config.toml
n_kv_head = 9
activation = "squared_relu"
positions = "rope"
qk_norm = false
bias = "none"
parallel_block = false
init_std_qkv = 0.029
weight_decay = 0.0
lr_head = 0.00621
schedule = "wsd"
decay_shape = "linear"
final_lr_fraction = 0.1
doc_mask = false
Each number is 128 + 32 x the weight over the matrix's rms, rounded and kept within 0 to 255. Layers, rows and columns count from 0. Numbers have three digits each.

# layer 5 attention query, 576x576, rms 0.0282, rows 521-575, columns 448-511
107084166082143156132081132059184177100078149083146210173164042075167145147116160119097234150085120195091109147109112150177070114143180179107156196138128077124140174103140191086147064151143140
140180067251115127110197139089097152095106093128201092169189162091102091061082082066153158150161068194182117182188098107149073082231092113255117133078185127133129185089122161232059210125104103
113046182034136109197177112171155075110099191146101142047095078094123185161150140106086109161164069126182123103156120166132140133145151190151129114118160196079076129094083136091153149109111223
063091136098142188114113175114145067122142115041105112116152149140147177112094074237120143155053102144173156057141093176178199057135002121112058154217196176094215200101162159114056183124106114
081229143203069144179079094108168147132106113163116184132160166065122108174169104125053051171109136069145134115122056100099235109157114135148197166075125160067114145127023005146140126105201154
137154100053040127007170161140107110120243103171131069144152144060128035128135162202140129128107097150210141086128209133125094121211131099084162140143115163140130087232129165170101097139028136
143072136096187150144087175141126153071118057078126088110107096055210084064241124137142092119150180112169157082143059072060219136145142143094094093124108092180116075143169094182105161086120073
156142136097132138123151121107128116102153106121115173134129166135093012138074132147098123154121147129118115137119122138145111123090142082158155083104119142158175124132109122158129122090131125
162116110134133141153122065104146121117119096120163143136158084104134142106164128100109116094157102117106160117103072067143121119126156105103107182169105109165137117138171108157135128148120118
089155158123140038183115162155125119135158126092144084135135099118152131166153187129152154151126113123190160121184162130121102116147143098113118090088194161081105110089118101119114140139128139
126117081178136119145097103179144123123168150152255135091121167089142146112105097132105139085101157163075149130127108151097132123117186115120141139163144057140129097229142093143142139137167140
074164151138117120109142140092117125113091085111047143126138112087116120101129148119129147136142129135144081122122099109194131150140154076133134134080134129119150121086116099121165119110107102
064161101145151076180199108126148169122178136120165144118164118120178147144113158098124141155082087123099125131125069115126130068156152153115119137146175134126122133146108105150086180145127069
085046122199125140126132120204157141075169135132156123078126145175087149143074153069140083109155165118120162156134137156171132094111166171190108113113171146170168107166102136130093115134108129
101128079153200111176159100132165127123126122122088131135112118139137125135076142100127147131071126103118085114107148131100117063143124139147088098129177167116152158111111182107091161131112126
094105055148146181094085121138157181141159156113044186173111173143130055212082166142117103112163143095182126202093119189110190106131135101233126171136070134114131127197132107246092103223116182
105145102157117096116069187196064148173109113101225102180126155119083077128164049096127133141090144203179116143113152137106113119045121119090114113076168093090136083098106117114043121126159175
142058137160116163186142146159109107076137093117216099139110127169139139165089099134168091153062095123149162096218153062113165115156140055077185140071097089087129155179195158161128118111093121
123166069140128148156153150225128175141118078175093110123189113171189189161089117137090102176114051158174101138239111045079128128099119064052101162097113151107180085000132113096096069135107122
091133174118169124053129186044081099104171097183071124187203128059156074139151141077132097101039137086145099152133117151113164102191127122081042106106169159065093061179171119119029163155063097
138205134087129099128065116156200125126178162116122109194130188103169082049177160172144164167032089150057117105147095146097104060055232102150075200056157135127118112080161097206193150155051079
079103143186138138146170160149216110020123118061216084155098169171192103117076093085104177140118120071114125160114146174080099067106112078125081107108067146163152116085133155134121105145102138
119109091063143149123084102063159217213155118125108030182122211099255114127095143106107086057110106084088174143085086073165157070119150118231132109180156118158202134183163130130067128103198048
164132169061116133093132104105118203227095104121147075063152176083068149144071220099105130000131100145147127103044090191149168087126077135125064137122174180136099152160155165157094124139049140
125182119075183155078107153130124072129085042192201157077142130075140149118137139103155083132146121074120046150103149168175184150147163116117091162101164181146152092105082185015093090043136154
137138103118148118163183049132160150071083106094126201141126163132142138119172132162161162185165213176092150148172127096099173120138132092139035073099190163151160089120217110157091126243048139
160167138114110124167085195111124023126102058062095113168109129167147117110161155014127090141083090132116162140127125136139179157095129140133137059118070158136103114117159172174145091127145105
136067140082172126127140089140238116149136177163148060146126157144157072131119130104106120147120130188111103130072104116137166158124156080091100090095149123175129144138108103101138083092178109
194117121053095108137195103180089124131100156209111114178076024106112174161074175140130160060132104146141100084123082137154128106189125139054133145134105159161124098131064158186130112126119106
110134031049110229168231146064101098121126072175087136145037163154255161049167176041143106128178142200127132084070103192159151143168069059057192129142075198097154163101142065077171161102147145
135139152097126162139142134160197133152107110152081107169142173145096195139111152119181163225168114108207255119102126216103253134183151112227227036138152092177115142119136165170090099089132177
188106145187131151124184044221137072157164121186168105146059152020158181171047200147087193122125141109091140083099100075145173145108151130202111049109116169143114166187089037093133204180121122
095171225092093131101054148127107129053093136131186026112172107115163083086133225167186100051155099159091079077100133145137093120075080071133131142104151094213151197106117097165157077173170046
140191123125149160087146115089071204118121187134095104082156100135079039144072170145097147145115097123158186106123119157086153102027190155089137185141128116147158216172116071049092168237078162
143112168109153088157186205096194176230100073114225140184117085066115204066057084187047056106160099147122155201034141091168164079188162171138124046135075165127131124134143136099088070094125174
126154148183144135121137151069093202073103130178120141155170097142122112189068164130169130165168152140155113144125173111142116240161169175024075196222148096075149084140112110074110120172141058
105125170143156076165091081097036158131230189135133128138095047091202166102168070080142115096102158149150181158106145092201163192122134015113199180206174076085000135139111102031144132082188081
148217111094207094112131049061110130145093179113193083094094229143150090062114106061139078052099141191134149192138132068153029052098097157168084111103098142075108178185111137115138124087128115
255230161097072178132186144201120078200131107101089069186144209134123139130162091106075145144127160178127079141157128187170077131157142139165204180158088046089085145135168178163097075136120199
076137082073163118044192094123095132100115135112094111075089088128161149146150183141121191136179158071112087190143075172112199047170194121084158141098065071101126133193108109092079060116134089
187097186125163066142042186067214098093065143171193192047206165139190206150086084182141130143187178096145160119077206141161125142096077144115096208147165071115096117163134140086138130184181194
144133154155102163130078127069126064159145110112130085207180128133181107116105167102095114124133162126068144116068160128140136093148104181108088065140063069094088146157054127109113083134137153
055061132187120211151081118148199147155160158129161127112123201090113148161119156132101250130089049161060106131123056039111192202148166127124088124094162162129176116125159143125136186122094080
119103096065069153098087111145167081117142047141121100073158130163145131202172137004085072160058064229142102085113200157090115153156159062135175123109121108150134089146142150110141092182118157
138206089132203109113245131170072161190131163173071191158185138186158146057155136145162099146087146086165124153121147151115163061177138091143144051130140134117140166081178113091137164066105162
156163076060145128075119087176139160134066163171156123109082119105193150124164089068087094199137055076101089163079080107096196186061190054079168202054075106096128177190193105132067188125153148
158129165132062171150070108134202045071244215167113162182164182153200145130176128086100111130165098210108022185152131113113098093154210117172136135153174137132153164142172129101177153117098170
075112133158110115162198135038128081097066132186168100098108120181139108117101121181187077127150048068119156133193080158114101111137153167100166134145081174140134172060161132154217116045167128
054108186208128108055189161061177084110237207110106117092120035090153155127137129096150152044135113046188154100140099150133146090171173182191076120156129153125127041131137149155118106173052146
014116093170157143102070092127085167193121140185079102103070145143189135075160028106143138156150099109177141122179110110108097088192149088173153128214138100155090152102120057209185114210148168
082172208091115123107235183144062121156136104113154129090130061145102147141210088049046110168149156202136201171137154068133167224074104106145129165099113099117090195154177107139109127112094131
106115127181116072178127178108104070177136129049141072106135131094107064123123160159074127194078200157130165142139108131138200174170069181132059186162104150174164068094060052092113149171121065
170114131092118058144117092156094122051104138139103138097146038089094211075147113120115120089078127176084172213141040178022109153102126155094166149113116103058171194039111150069160125064116194
137115111137050128126149081152157135138107121108146142142110101121113194122174163188101169059152156180129141054111159110135173093106196022104128095084134156021180107146072111130146107076190106
088084105041150159065162104096133105167094153082127154061048161137072110039150138139149094137169146057072151046130124103146155075139158147127133065110143116173155148101147157158083112143054093
# layer 5 attention key, 576x576, rms 0.0268, rows 521-575, columns 448-511
130119030156115118148172046074104124100162127116101121099135130140124140142124102094135173174148104154096124129134116091168110129192140119154156082151132141176080158124147141128124134124076086
144168135138101131139113150178061114154151155199112130164085016091092060139125107048102090112149164129098140196129162080207050106118180178121095146198139102141093143051178063155123223210209090
175218154110167139136114122079093104108147180113117113153143213085106122141172180113150199117081066130125216147146080111167074120183179096233076158185128127177140152134112109139191094174188171
107144168040106112051118149080165049108131206132067211160134100188088136132113199157163062212132129149035128151127160152128197063038140081131142151180154129105167170011079179149172078079114085
071115145140167126149103075133130155097116122105082159160134043169117190158188136147091126085086060088096200165103139093058195132109160202203100143079096164002080100084073112110131127127156129
129133100116145105122104164121127159111197208136202119165157138119148000210180138116143179081085170118161099126187156153165119182184112145234084216183105139181098171146130146186151172071119066
108100087164152059102075120207156143045108136108106048092154120170121109110181126155046046162145154133104101231149067080113133149085158105125116159087118141148167150131132099153072154177185139
123117130107082132110120145110133111119113143142124115107091115160121178076143109143141187138114118112134153137110155122112112166084138134106141175114108129139087135124112144103121147182143099
113151128138131107093115143152116137090095104122095125117127155105144112133120138145111175091089162157147100120151094137133128118086121120125153074153143120101137149164108128140129142191099146
142109146139115098159143108115113113148105121162158123152123142135149141113164100095111133117112135158092092133120105174115124142118131096140132112112104102124129115132109158157110128139151137
149148142131143105123154100073130132127133128112089120162113139085124108151136143187111138133108118098110116105143136084129103146131106157144126098118103169122107149125144152100131092123121108
099123114149127117145100155139145151178121122171180136165167177135095102133162125129094150160128113171111094149132137141093127057124123111168148122125095146141110132128147168151147107144193132
144133122135141189097169077133160143075099156086093147148110079132125142134105104155177117138171132138152166139143100134141123179126140132160082119163090154110100143160133170089123100107092118
129116114072097125093142139125090066144119121173103076137122163136126101178142147130100184032117095062124126127185123077109119135111135122086132110146094068171062106117085116165146098135097116
106120133116096123088100140156107131116158091124149151123127100151123159134148099104137089141144121198137156119172131149142091159126141108151086124156073141127060092138094112141159093153119150
107139130170113114180144142100104078115118087147117070125143175134091133109112136135158120117117116144109147123205160126051052181103137079125233129104117152158071124133139130161154151083102084
161076127129093120069111136071138123161162172090119154136125152133115185164148074141116097174115108168109160150128163131152218144110173140148126136093117085165148147136123174089115087138168092
108099110149149120119056136109106116057132134162209166177084195143089167118150070104077146111154108178092049099164129083121195144134093097170090149076058179058217136150105087113179129155106118
104011154175136103148099178147124147084061075186143147078132129156180131129053178144050077153177113223132102179124108115116161132099106121089107133062049227150110143088133083171094210093119133
120057202169121168104043103141153106045138130162126078189151127107154077166061177120098138118101041074120117136193070223097188063185158082116136173066175163130104145179206111111175200162087115
087191106200147173119063176168119183073229142050110125120093191124164123088225117106102141153000140138126169108188021042102149085094113182120085142015100179218122116120181066133120133060146135
176090149130104125094139108121156070126133140101194007127113098157146104145099142071154177106135187106159075181081121124156182074106159100129121130092109099157117100122102124176075173132132187
139164079142157158180076150142105098188186111170141109118048133167149103159170108164112103141091139037105136118090185128210142092151175142105170226221135195133109074114167102151048171081158108
057073108063132161183115172172116101151086176064140194147135232035149191196130217131126070062134081104165173106144137139086116037099097093157115140046129114160091095112232061123159133159159177
092105205097083138164132205095134165111168153255126148082171133163156158116160131108125101163055174199123065099148038051101135129132152136140171197095145084090154105087052197076122113086076091
149102114121106128184218127107068131162126021145158149131100069083158110114148198139040135173167169103212098091107114119137088128112085107115137065132182166141128144189171108212182170123036050
201151069038098123117094136154159170138151069061140143161131085146086123130093104078071110154120173148128094145120124068109145130115079204118127117137160127114194110105127083103114085052184087
119143097152159125178172156154134101156079104126134091090167106134131135141189126145164047102110084136104101137118098209061108117104072128143093191102154128167093022113153061138069041208153162
067173106139170177126136150102134178143103152164152065161141084117056255158109128135136186071075068205174180138070167114112108198087129140088186107251167000105112046066072199192212239122234103
135106203119048113124128100148114083162202092133067143169088098165099170133138088067190098101073122180124098138138082088195118094135146172097103053129098182171156138182060133080157238114086125
104167156085197116101111102111113211152119072086087136125136173166054215115115123131158123123136207185132192132071149093183169153092165193063067122063164104104126140175160132077113086076102086
122110087150124088078039099099159101073121097190160208099067142116112112172139114078192215069083208174119099124181173093186084060065113101135133093108133150229136098138118106196091171255163112
114142158181133167081108123189097203052110180089121077103105040117123063070096211188185111076167172136171069129051101225113037101073134131165135163101238064255135177084144056128087159155120087
090162134118170136143171053105101081177138098141146059144186150203088094138038113093152067136155107087107091188046064086124097054110178096112120143109186127232115157202091124168135074158121137
186146146157136127100139112123180139129170164022198177118146111105153242128183120157132126062084132234134142145111127073213151089180121132077148181097107119201147127163117142122110103189063233
102104170145133201113079161099071170105096123145139156219139053102108131153163131111154068161126110129120077119139064225131123177161158121159221095144123133156094108144164135114110136139113080
116194140121127061127135189206112194136133131160163173111096163028042164076149149124119150113169140103102153047180069129201199116155092122143202112140177087073000187095077221129121183089125139
129214151121093140114152085129092152074145212255136071014138144127131113081134126074135136127168131139089080173122168119154111079096140176148153158119081099111109136172121104036192014005138145
196182179101088157132093094197213136157163142128187104068200180105144080163155062087143121162150217085137097137108111149126112162161117096192155098106124179157110216189152158098066135100190098
140093070125129110122176066143106131094185122186040128190103103109129076060095141173063180155071083102153088132098121086091160122154111110176169139136092101140160136132030052082112157114142080
146051131141089149052024164081236129165187032075055154084132196114215185115156145112142135167060089078113132095144068143170101179099171177109105162123103117077177122172097137152115207123213031
103198127131125156094183161162151160118145023186134096112118164103217105171093110127133147032200027189135178154135128138163160135186090201183088098087165041107212000112145095129069169066126160
068116089133188152078153204149058113156084156072125160136088112119088038156089120125175141126083061104130148084142114050145167156196111034148151115081203156149069141140082167133058130120045091
061130132062113082139039057141156116119152181211139125102075135167115103152116144070116136137144112145082127133171086138205146051179144114222202208134173133064111050058142110168194115130218128
118118032161127134145124151122154077181099149155104145061229173124166071113115066102166098081088215058196107118153125160116122082031172047115114125196125158169144125154045096109173178138118094
170182085119126123104134063150079158125098138140119165069173085123150104099144136180070169085128047097133198110168136138087139159143097100182042129097199129112123134155153087140100089188092124
147084093096088160112197163112165193189093151123133091092163141159154175147052095133162074133083140170142135092098135159038071110104131183126132173122144106153125142125093181098077117161197203
147152176083119146145154106122134161058171158121119174081146150095106170149128149195158125156221067196143108087150169176137180118077146163116074160180124139067114112071163123071187130158137157
128141146155115141137149079127166083097139255087075165130175085118176151113107105142092082154148103079065180153118114157134054072147168149162137064145155199162136093105175133127178116126106160
146095161150140126170123077134164091165199139188208155126099079091208068085198095112142132131167166107020094117100193111088076171149051094129105143179060087137073079158138089146106134139214182
074084147141150141140185148128101134125069221173107168091146144104104117136198230058085109144155107096147152109093155108063154090148129082143064213143136108085132154112138128183086166152125107
100164130149133125137158145099023159175124088044156160021113126155085116139170152091122128181088095150131186116130165107111121193143149100155147126086105179110172178119202109136064144084128094
185186134173136152048106120107151149023150056123104191203198159217176099089088090204135107142103066128188139143064069167124125123113081081087130118160141140081186146020121054129127129165118145
142202083151074109149154129139163136139070071111124108078175092114109056137172153148180156207078184124156071097112123156144164125141217071089153071144126150161117095092168091038167072136168141
118065171093121127129159050121095118135149141173147155149066113095103147082081138139117154045188115099110088141103080048178060158162089179195147116118117151058167164169121164158150201036172138
# layer 5 attention value, 576x576, rms 0.0318, rows 512-563, columns 448-511
153175162055154104165080110096061097156096147186162119191079141171115128130135109102158156131099170158131096147168175040133123133049099185107140146137116097119214142120124112106162111139161113
155127111128178140130153163137159097113191116182180178117162167115154117155122137094176128150081108139132170074139110107124150145132121107133133166150173112091175107183135113120089151104136110
084228172119146201124101129144182114120139078138149129132105139147132137112115156122132142144090111135180157132124134141128125081071120129163150077147093065134073160133121113148070130148147119
169080152111112135116116111097119111097172160142122093089067108103079184122144132124173088115157182176059160119040139119212132095121153147147160101135075184094163135161171117159113171142139100
098152127069179212109139127139108088091130106160060091131119158067136105114160144214117068082134102160145107097135122130161150157178144103076108127134172165193118151129057186115176147073110159
137124032104109143086098166107097110149122158115125169175088084168155162101160132091128116096157162124132096139109185132143102092077147100079094170094090188148041112124114153221093173112121122
114131074123000148133069126132171072151117154124138118201127122151107092124170106172112137126140137179206123128161102123124167112095126150167153107153063157143100138118105134129087100106102146
169126119093121171143156181101170045189151119057061052155100151099164183162215146084227114216104132113132136083149139145154145153056120134089105165132184174192151141068161141131121124107132144
122154099169165069091178161079163159151116143122175178084138189160118186050138122125099132139179177186147075032113077161164134123191105128106157186098117173125136157099137139151182115133114107
081173160186087099191141161118146131147161097150107155105129114137120094133090154193086092106148115161160172087180090106164094141137140181100156165087128126117125148112099132106123179075144231
161043120146081075102159118169138064091192131127075089077079125112084153108136152089189073115168141127105109103110149079131116107170108080144118183074088090135176118122100165121119141196118120
120126090120069145104109113095167182123117153099075134073191153132084149098097162160115120145073135103094118096102122106095108113193123124079162116141157142126169084134127116112131127115113149
128143122130140114096117131115163200084150175136141129155167158132129145165173122144130143075185160091143168159142106122142148148096125126123114133140114228131095179092087075147114153125141080
095113062132132129138163149116122164121085088082177160115093095156116144136055116131119162128109148073153149057132095108048163079105146127113175242153159148164087171146167182174177141125227107
107095108130112066071115102225069131113170131107103148142136119112033118143082103120171152156134122047115189137112161138146131140123150153065166106133137152103117135136132185131165089102138146
127131139107151132144104113113142133097171117070126132184126089121158137117116142108109164130152170087154138161130112130108114125202064099115114145081132140143130120088080145064160081086165068
155108121145138149151096119071124082118201115102150136149132078086093122091134159123093178097087144128114104071138173118167097069099117138166109107140161118080136099146134094082153083176146126
100110155092140104159102174120103063143148163136117092138110103133180122144124139118171086149140137068083132094072168110147101145094163084084117136061125158137151106129123154098163142171174145
138083107103182111083099174110143096146178166132145112157000170138124117115183143148138135160166112071147140122068137130124176174141132128148080099165197141127090125137142133124188137049104136
045199059153092154114106121140133122174167072141095132096092173122130137126090078141056122080068145126128101108113092122085173150168112127198061158125143148070135143168108127076125208101129179
101152178147102134059077149160177174125124123097170114166179103153066109129173201103189103109113136143130093134102138117157122151082106207123135086099152147122127091148110119100126089149117130
130130191057116135066127124110141104085091128114125147161129138118071072160126163157155123109143147161069095173099152122106121104047090189147116203170138125093113098097151163040060164110131150
101126104117065147098135087167107090127158100185134151153089120177094172164111139137169160127166131175112152168154112111155091192097153104104149095124116121129109154148154137148173074096125084
132091158205153098109124120132138104079154155173157099129147136101142065107118148127193124167127153174127136117107128113082131133110116079100089099089131124165147138157123100139162134105110139
141087106113135177175170128113109073139195198135053103147159083151061121096061130114097133186151145082125083096116085078056072124154117119129155100154183128005071159147137066177092072047133122
173117134093074123100089108091129142090143130128125138149141088145153071063116138107090091093134096151072117126079134095140160179075133087098127108066129134106166093141175144132139141175131112
138119161089162110162104180157095136117155085161096184149126133147104143155138180068122122137095127110196108108179120095074136136095118122158119117132139135157047155159194121167121152121108107
160097123112167139085112149162127166151163062106207119142090052115113106118037110120115108156129128098133153138144141104117153235114117144111123111182170133161158113016087097173087179170141121
150093095137098202173154082172088100136143105125154137120119112138136136155115152141136182144139153143154124156115122129102199114132135155087170131103173166094181055132106235167149190151106071
203130147165097160186152186116129119135148044180118121085108179074107104135140056149160148129145114063137087080184131140134162122109109130083097124152087159134120161143107135146134073136095106
071124081157143152116165177113111159174122118103109144110176131108126162117121105142152122150128145078146142115168127102157102042084090111067120059172094170209117076142174102098194128122151159
158099154108165132138148088146126177142166142155108116135114168160109126125081102187141107113079092095109141094123142128098155096186147121097121116081094191058092074132132138082093144109079144
144158116144128127155127101095155053111128128130077118060177150141156142151047206138094125116152122131179152171124102111128091136170137117165153142147105165119138177152136228178080094137133105
233182154104127064155127131142121103122146100140045088130147160102140160160107068082068119158183113124133188168144144081106066108132128160144127156045156098124126173130130078142129151106089118
127070111113057170168124151178136105215098161121152116132164166138103143131096127153171111148108040152120192114193099117139144190060128116191131153121124049134145109133154156109131036127124171
154181164154081142141115133061105134138139104118146037113163131128119126127103152104136089139115097102140131205091165074124136139100079104154094114098112116128099131167137156133129163148110179
085123110143188074125121087160114106147152143112075130156072071136066136158116044152144090111145171103133150124140080132121138053166118137138100091146142142169105174144165125163152164158094137
158069135182128057053121114117108145108116177106122103115130116098126118114119131190053072068152146132137157120124115133180116133089143086116057078024142152097118157101120146148160157119165117
199090093187149088113137110164110155109113132159130162051106132178118131071128144103146122158089174120131123134117111116156152121135145156192127119138098112135153128136124090191124164115088190
064181122179173124133157059166098104128142149129100199131181074174143126129132142171108137183113125127121179159056113132077103126185093072121186093167161065102209075147095169133191146137144100
103120132087178097128142094105125154095118119184131086066105163151138130153153060159118127134104100149181123147139151160098106183078161105120151122142118164096132079114134136126113077129170125
093107101112154087128120150108113092118168158114116156138201111141117099158157124064126176129175098191081142128148106116121146122172099149128137141174176139082013067114118103121084169074123154
161103099208132125073142113113107139146173156152166128105121133086135160147142152099168125180186130113197080118085174131163103114193047147128115166168145215105135162160146127083117164138150089
143109123175087139159140176121073134136126168134111153096180089172153099135081137143161129156180171145168151163156131108151065112116153118165133143091134156156078161110134123107176142106123123
108119129121093124198099167145142141053140145104072108133137119154098146141158061107086160061120167100137080147116175123158064159093124118167104122126163180107095130196135127085107105094131131
112150095168130111190142099115047094099137127109135102121108085121148178150073094146105112119111124089140132187090148136065147125134156143134116140153103095075129115035154142086106124067129123
092094110134172126148063130097134168186057114137111091118180129155111149168171092146125147075169139126044113197165158134099159141102140107145125168113087170108072164144119139076084157125123115
104104133097144101077082132140108162117066162125117145105155133181169182143124127094113117137160104104156188097157113072116073103111133074099103114153173086109076153099109112175122128163108143
108125133135149115171095150097150081136131149074118091129132156152140077069136164136201207129089171152173155110140129151148148128145103092136127087112140154157137134074135164123115098135130115
119169076153180139220166103094140091132112153126171143134094142104064098143143118144131133171098132082128075102093074119113169155099111155146144091163079178121151124157132089109153162150181108
111154186089145115187118105102128159113188168196174182178115147086117127166126098064139171115129049107154185054138143134130126109094188136113112099107091125140160104144115125083120150084096120
190101105103128163165136123131153155150168143109146143144160117126128119154148128164114102250107207089156095143158138165081146127174110174149114118127165168145111108137159144128137139165133135
# layer 5 attention output (transposed), 576x576, rms 0.036, rows 512-563, columns 448-511
095101118175120045138127166140125154132042110111115192121143129098171122108111101125169058151170136151136142146169147092135115106121145156147106090134132140108129125151181112048140146149136132
052123142124112148113127095118095059140086113112141147153142119143155084133164173100164201178138132029158164086138113133162152133115128097112119169136194178171049104082109151060147106111068179
156178112128121129129178188135128145124140179066156161126134089148097092145136098098117125153159114104128168185129132169090105086138146120069123163100087108135150171096136083094133103114115146
094161150152135048141157132088122113073107157153181135143172137166116115144151157082058108145119067168106128087116144124143103204125089160143111096117086094122051111131147133175086101096134126
154114144233122134147111120198154096119146123100095085187119182149143123091201123137058111134169113161148122117156137133115150144125097103117071171143137121149096163106143136107180141089136087
124116116108175120141132211058141153197176126130138137094136088171176122144110178129172147090166146089144127146120121072123137079134131076108166216145089147071127115151153119175152133097122124
085163145105114191103116163138063099157126101132121171137081138111081202138149164142150064143090107161171167123158124132129130101115105120091162185149126140159116108119113118092145141067164151
137119141133170155171096066085144057164138162092107172094095077164146128148169110119140135133149147079152179160122124152123140089130140133156151154112119164212168078118125158166091154109122157
099116064123127112116154108103181082114174108108191063045126151188102094176116169143095126091153174179173105125098107136093087149166107099105108114130149209084151082079118141240119139150148066
136111112099176111100120089128125173105141156174121105123183153145070137215116153148076087104085145065100191073107116144194143108145155086106143113057157109167112155158095114139091110057076138
094152136156091041150103073127130127135103134118112055189185155179128178104151127077132156103174154042175146124099064083108153148127123114183140140106091072070148106096148134135120122173100107
163179148129108165117134114121113121158123109124164095122125108122128108101199191087095117086075145157156118029168144106072135128134144113187105118149071153138145115093154198119148151111171102
120113173152149191166146148130091145112197163136181132135126090110092126123150120154140162150142184129082191138134128109188176103154107126123163093168110114155140120121153083128123153161136141
101148055108162194154202089113087171088098069121130163179166088156109151142146140150135093157229109102141155124106146231099065103131203112151109152098145169112143138129157100132128119130113172
175099173113110131108159153143152137165117127152061149099108153145067102085114182186171173119173161138118166128089133073112115137136178094103173089117147181173188126140099140134130081138157152
089134147138174160137116106153077157159084106121146188129140084099140101116106165088184181175171187155123165121145157155123107121150123069099135123165032141134139132118135152121050152120152130
136115150123103119157032102076055061094088159089163153064115075128076114121184139123097140081139104143114137108141191161109141080087158145140152056148118109123128132128127119071104105145110162
110130115120178181115137066094085073145087149157154107150118134124168121154120167112135095081181139126175135116146134110035116083182171151119194107099100138232129167146143155120113150137102161
186174124133134148110081160077093113204176155162101099184137106163157135116123093064129101101108111133069194090118093170117095143153093122125192164102169192193147097111153119097147121063116101
132175086132159188090133103129173100128142106128064110170117091186070109121126054098105118123090090124085119145157163145155153136137132122127109143107138157140119194227143159025170106054107117
160085177189194175107146095134112153133161106141140084145174172095097140095126145141143114202138148183149146093152176052137114149145131081107132135097146060062124119199117230054152133118168145
167153157122133129095086157131132085135162178128108156128099197125107122162144204144128083124176160160169108113114140141204152137123038160140136172134153155098100166140046164068125118179134150
145066131145121164100149170202170111131106150145151126098171141114134117082105153071135114177069161121173100155128140150113080095198091126096107074120122071126110174125101101156076144148174079
119121099154108160121065140133051114153085152113111135109128097152156148080176085120157108168112076199092113108114132081073139130116118096132108147134103137144116077082134108158166115135075191
118195133117098127117147102143132111156112098115116150078126139123079186173129114166146105153146162148113136107130118053069142080136102153125070122153124146045129146146147094137130117117108184
174099071173169161153105050165176074134113147127176130191073138148160107122145128101147157086162131190117124114141091103067150138067126103090143129127178124112105145168055147134155123093106134
124143132123153104158154165032134161162143141127138181096162125100102094131082152080066089168079111114145074097167181139098160179150149156075138138133110157066084189125143149112124089154133226
059087151154156107111158146133137150159075108071111118187155139178133157085081044134157111112101101178078106099080204131079173107172095177113085136124203081167090105147137098140140123205153139
079140139141159148075096099099096067131114085150068107103162130126114107173053055136125161164152155114148075171127165150041176113157126150111182157088167096136155121120093170089141155122164114
112123168219106196131069093116163128101127100079083128157157133097166157159100081083060161159116073129098105094127120190185119189119143081120122105145128144176137156144117124111114166131077072
102141106122146152101158200175160107105080086137149152148133084176141108171110107183137103127122074078128151123104121127095116072049160155185151100189048155145124127182104162099144148158101132
163150168138126090109146160082140139172110134126131197090103083181126164126138131161117182065092139070136151107172163090181098108185130129145125095108146102081126181121166082090057138095095074
168202103155040111141117180108169154174160151144097174136151113158129105137107157134073156151140170147128052112150082119170141101151175112122190225104194116101113144154146125160145140130159170
180172110163150107117161099148153197178137113121081142112144132081099157162096088065132120167200098194090153152077128195181120147121141131202166140112151125141171106169114116130091169133120140
094175107188094146091124113090170117230097207114122145148108106118085173070111168063119100116133058084156134090156121075108110146164158150174114169192108083178154116098087133144166146120137123
172153114146185144138174089175133169097142128143093130102133140155148112139123107106163123109143199177116076130113135125218142140198118113156110090089081097148146149129175095077172093084100161
177143131132165131137144127138063104154153155186137135161120176171137194098122123174101075131071074100079154105087141096101185135125086092223150091134127123138115130128123182214088146112149118
161056115164137144114159065139108158143176183100128180123137128119124127137181154136169135161139110068146115160149086128082075183167094092082144176110125122104123098149163108153135134106096120
160166095124200097103085131090232132188115077115040095174209117148083187092146139163150144153098119067138111120147151166104188114109090172138122101134184131149071175120141051172163111083132087
152131088105209068135146153130112168143097086136156171134193102181118136176151151115111132161064116202149059171126151211252142171099128131077113154119064175138111128105083154126136125136205081
091147133046163099054143112118049147088098054192101193134114085133130139148180121186136164093114084100161103135124064142142169103170109092113094131153157169148113142142112130111152143160135167
151135075148175126088152142170154128142168135109156105173097100169096133105127120045141136128164102161126070147167134130138145137132134179082118160170172151140181154138149158140107180162092100
146113112170087077164059188097150102156162162119191140088096177091133131071159089096130159187160115100109095120214187161112147084174130151154112145150137190126148158096199179124123125134176083
153048135165093154145191142170124117134140114122129139151148125124150146148143099157112164109095173203145143110144138154144074114123150173131124147072101103117180139159148092205133142075123132
119096220133133153136095118103130147074127159125124115161168054155168133118122111174110098144088196133187146157120095136141099147137125129154166117076091107143126110127101118069087162102174160
103160101160125123107137084162121135168142155113153153129152089079069120085160103157148121184134100079145130060104158104126217113125076129092087120080149129128158127099122111133169134140173083
045061083104181110100117180142185171214127135133125164154142088093131147176103132167158114108087148178157130147173198132091090181062099110121099154173148114135165158165138135092134118151064052
156121137188112070128178074155135118092157162110183158172125115125143154144176090140134124124144167138052129110077100148133123149137059137035132142177128121168114118118157106177098125122119186
136119120130147030127108163126139135174107178106164070108134140205085138089144158138156145107120102175156102114126119148101100099108132078107154066114175119188124092157158146088163120158086144
142163139165179196153096118163095087159110115113116142140150099144157137183168128137159168061166149131147121064077126129126079192126095125167147145158186143130125151116094090142076132149081095
133143127113115176174177169141155091162122154145129129166135176156102092164096157053179162114141120167165177101161119144208123140107156099137187106081154088195159095141124095141093126133105124
139173115114066089155171119114166123123137106159152110156069137126087186143147129132112160155127152116090103060084177120152111108154105126148166140158074121113081125149118139156097161075164113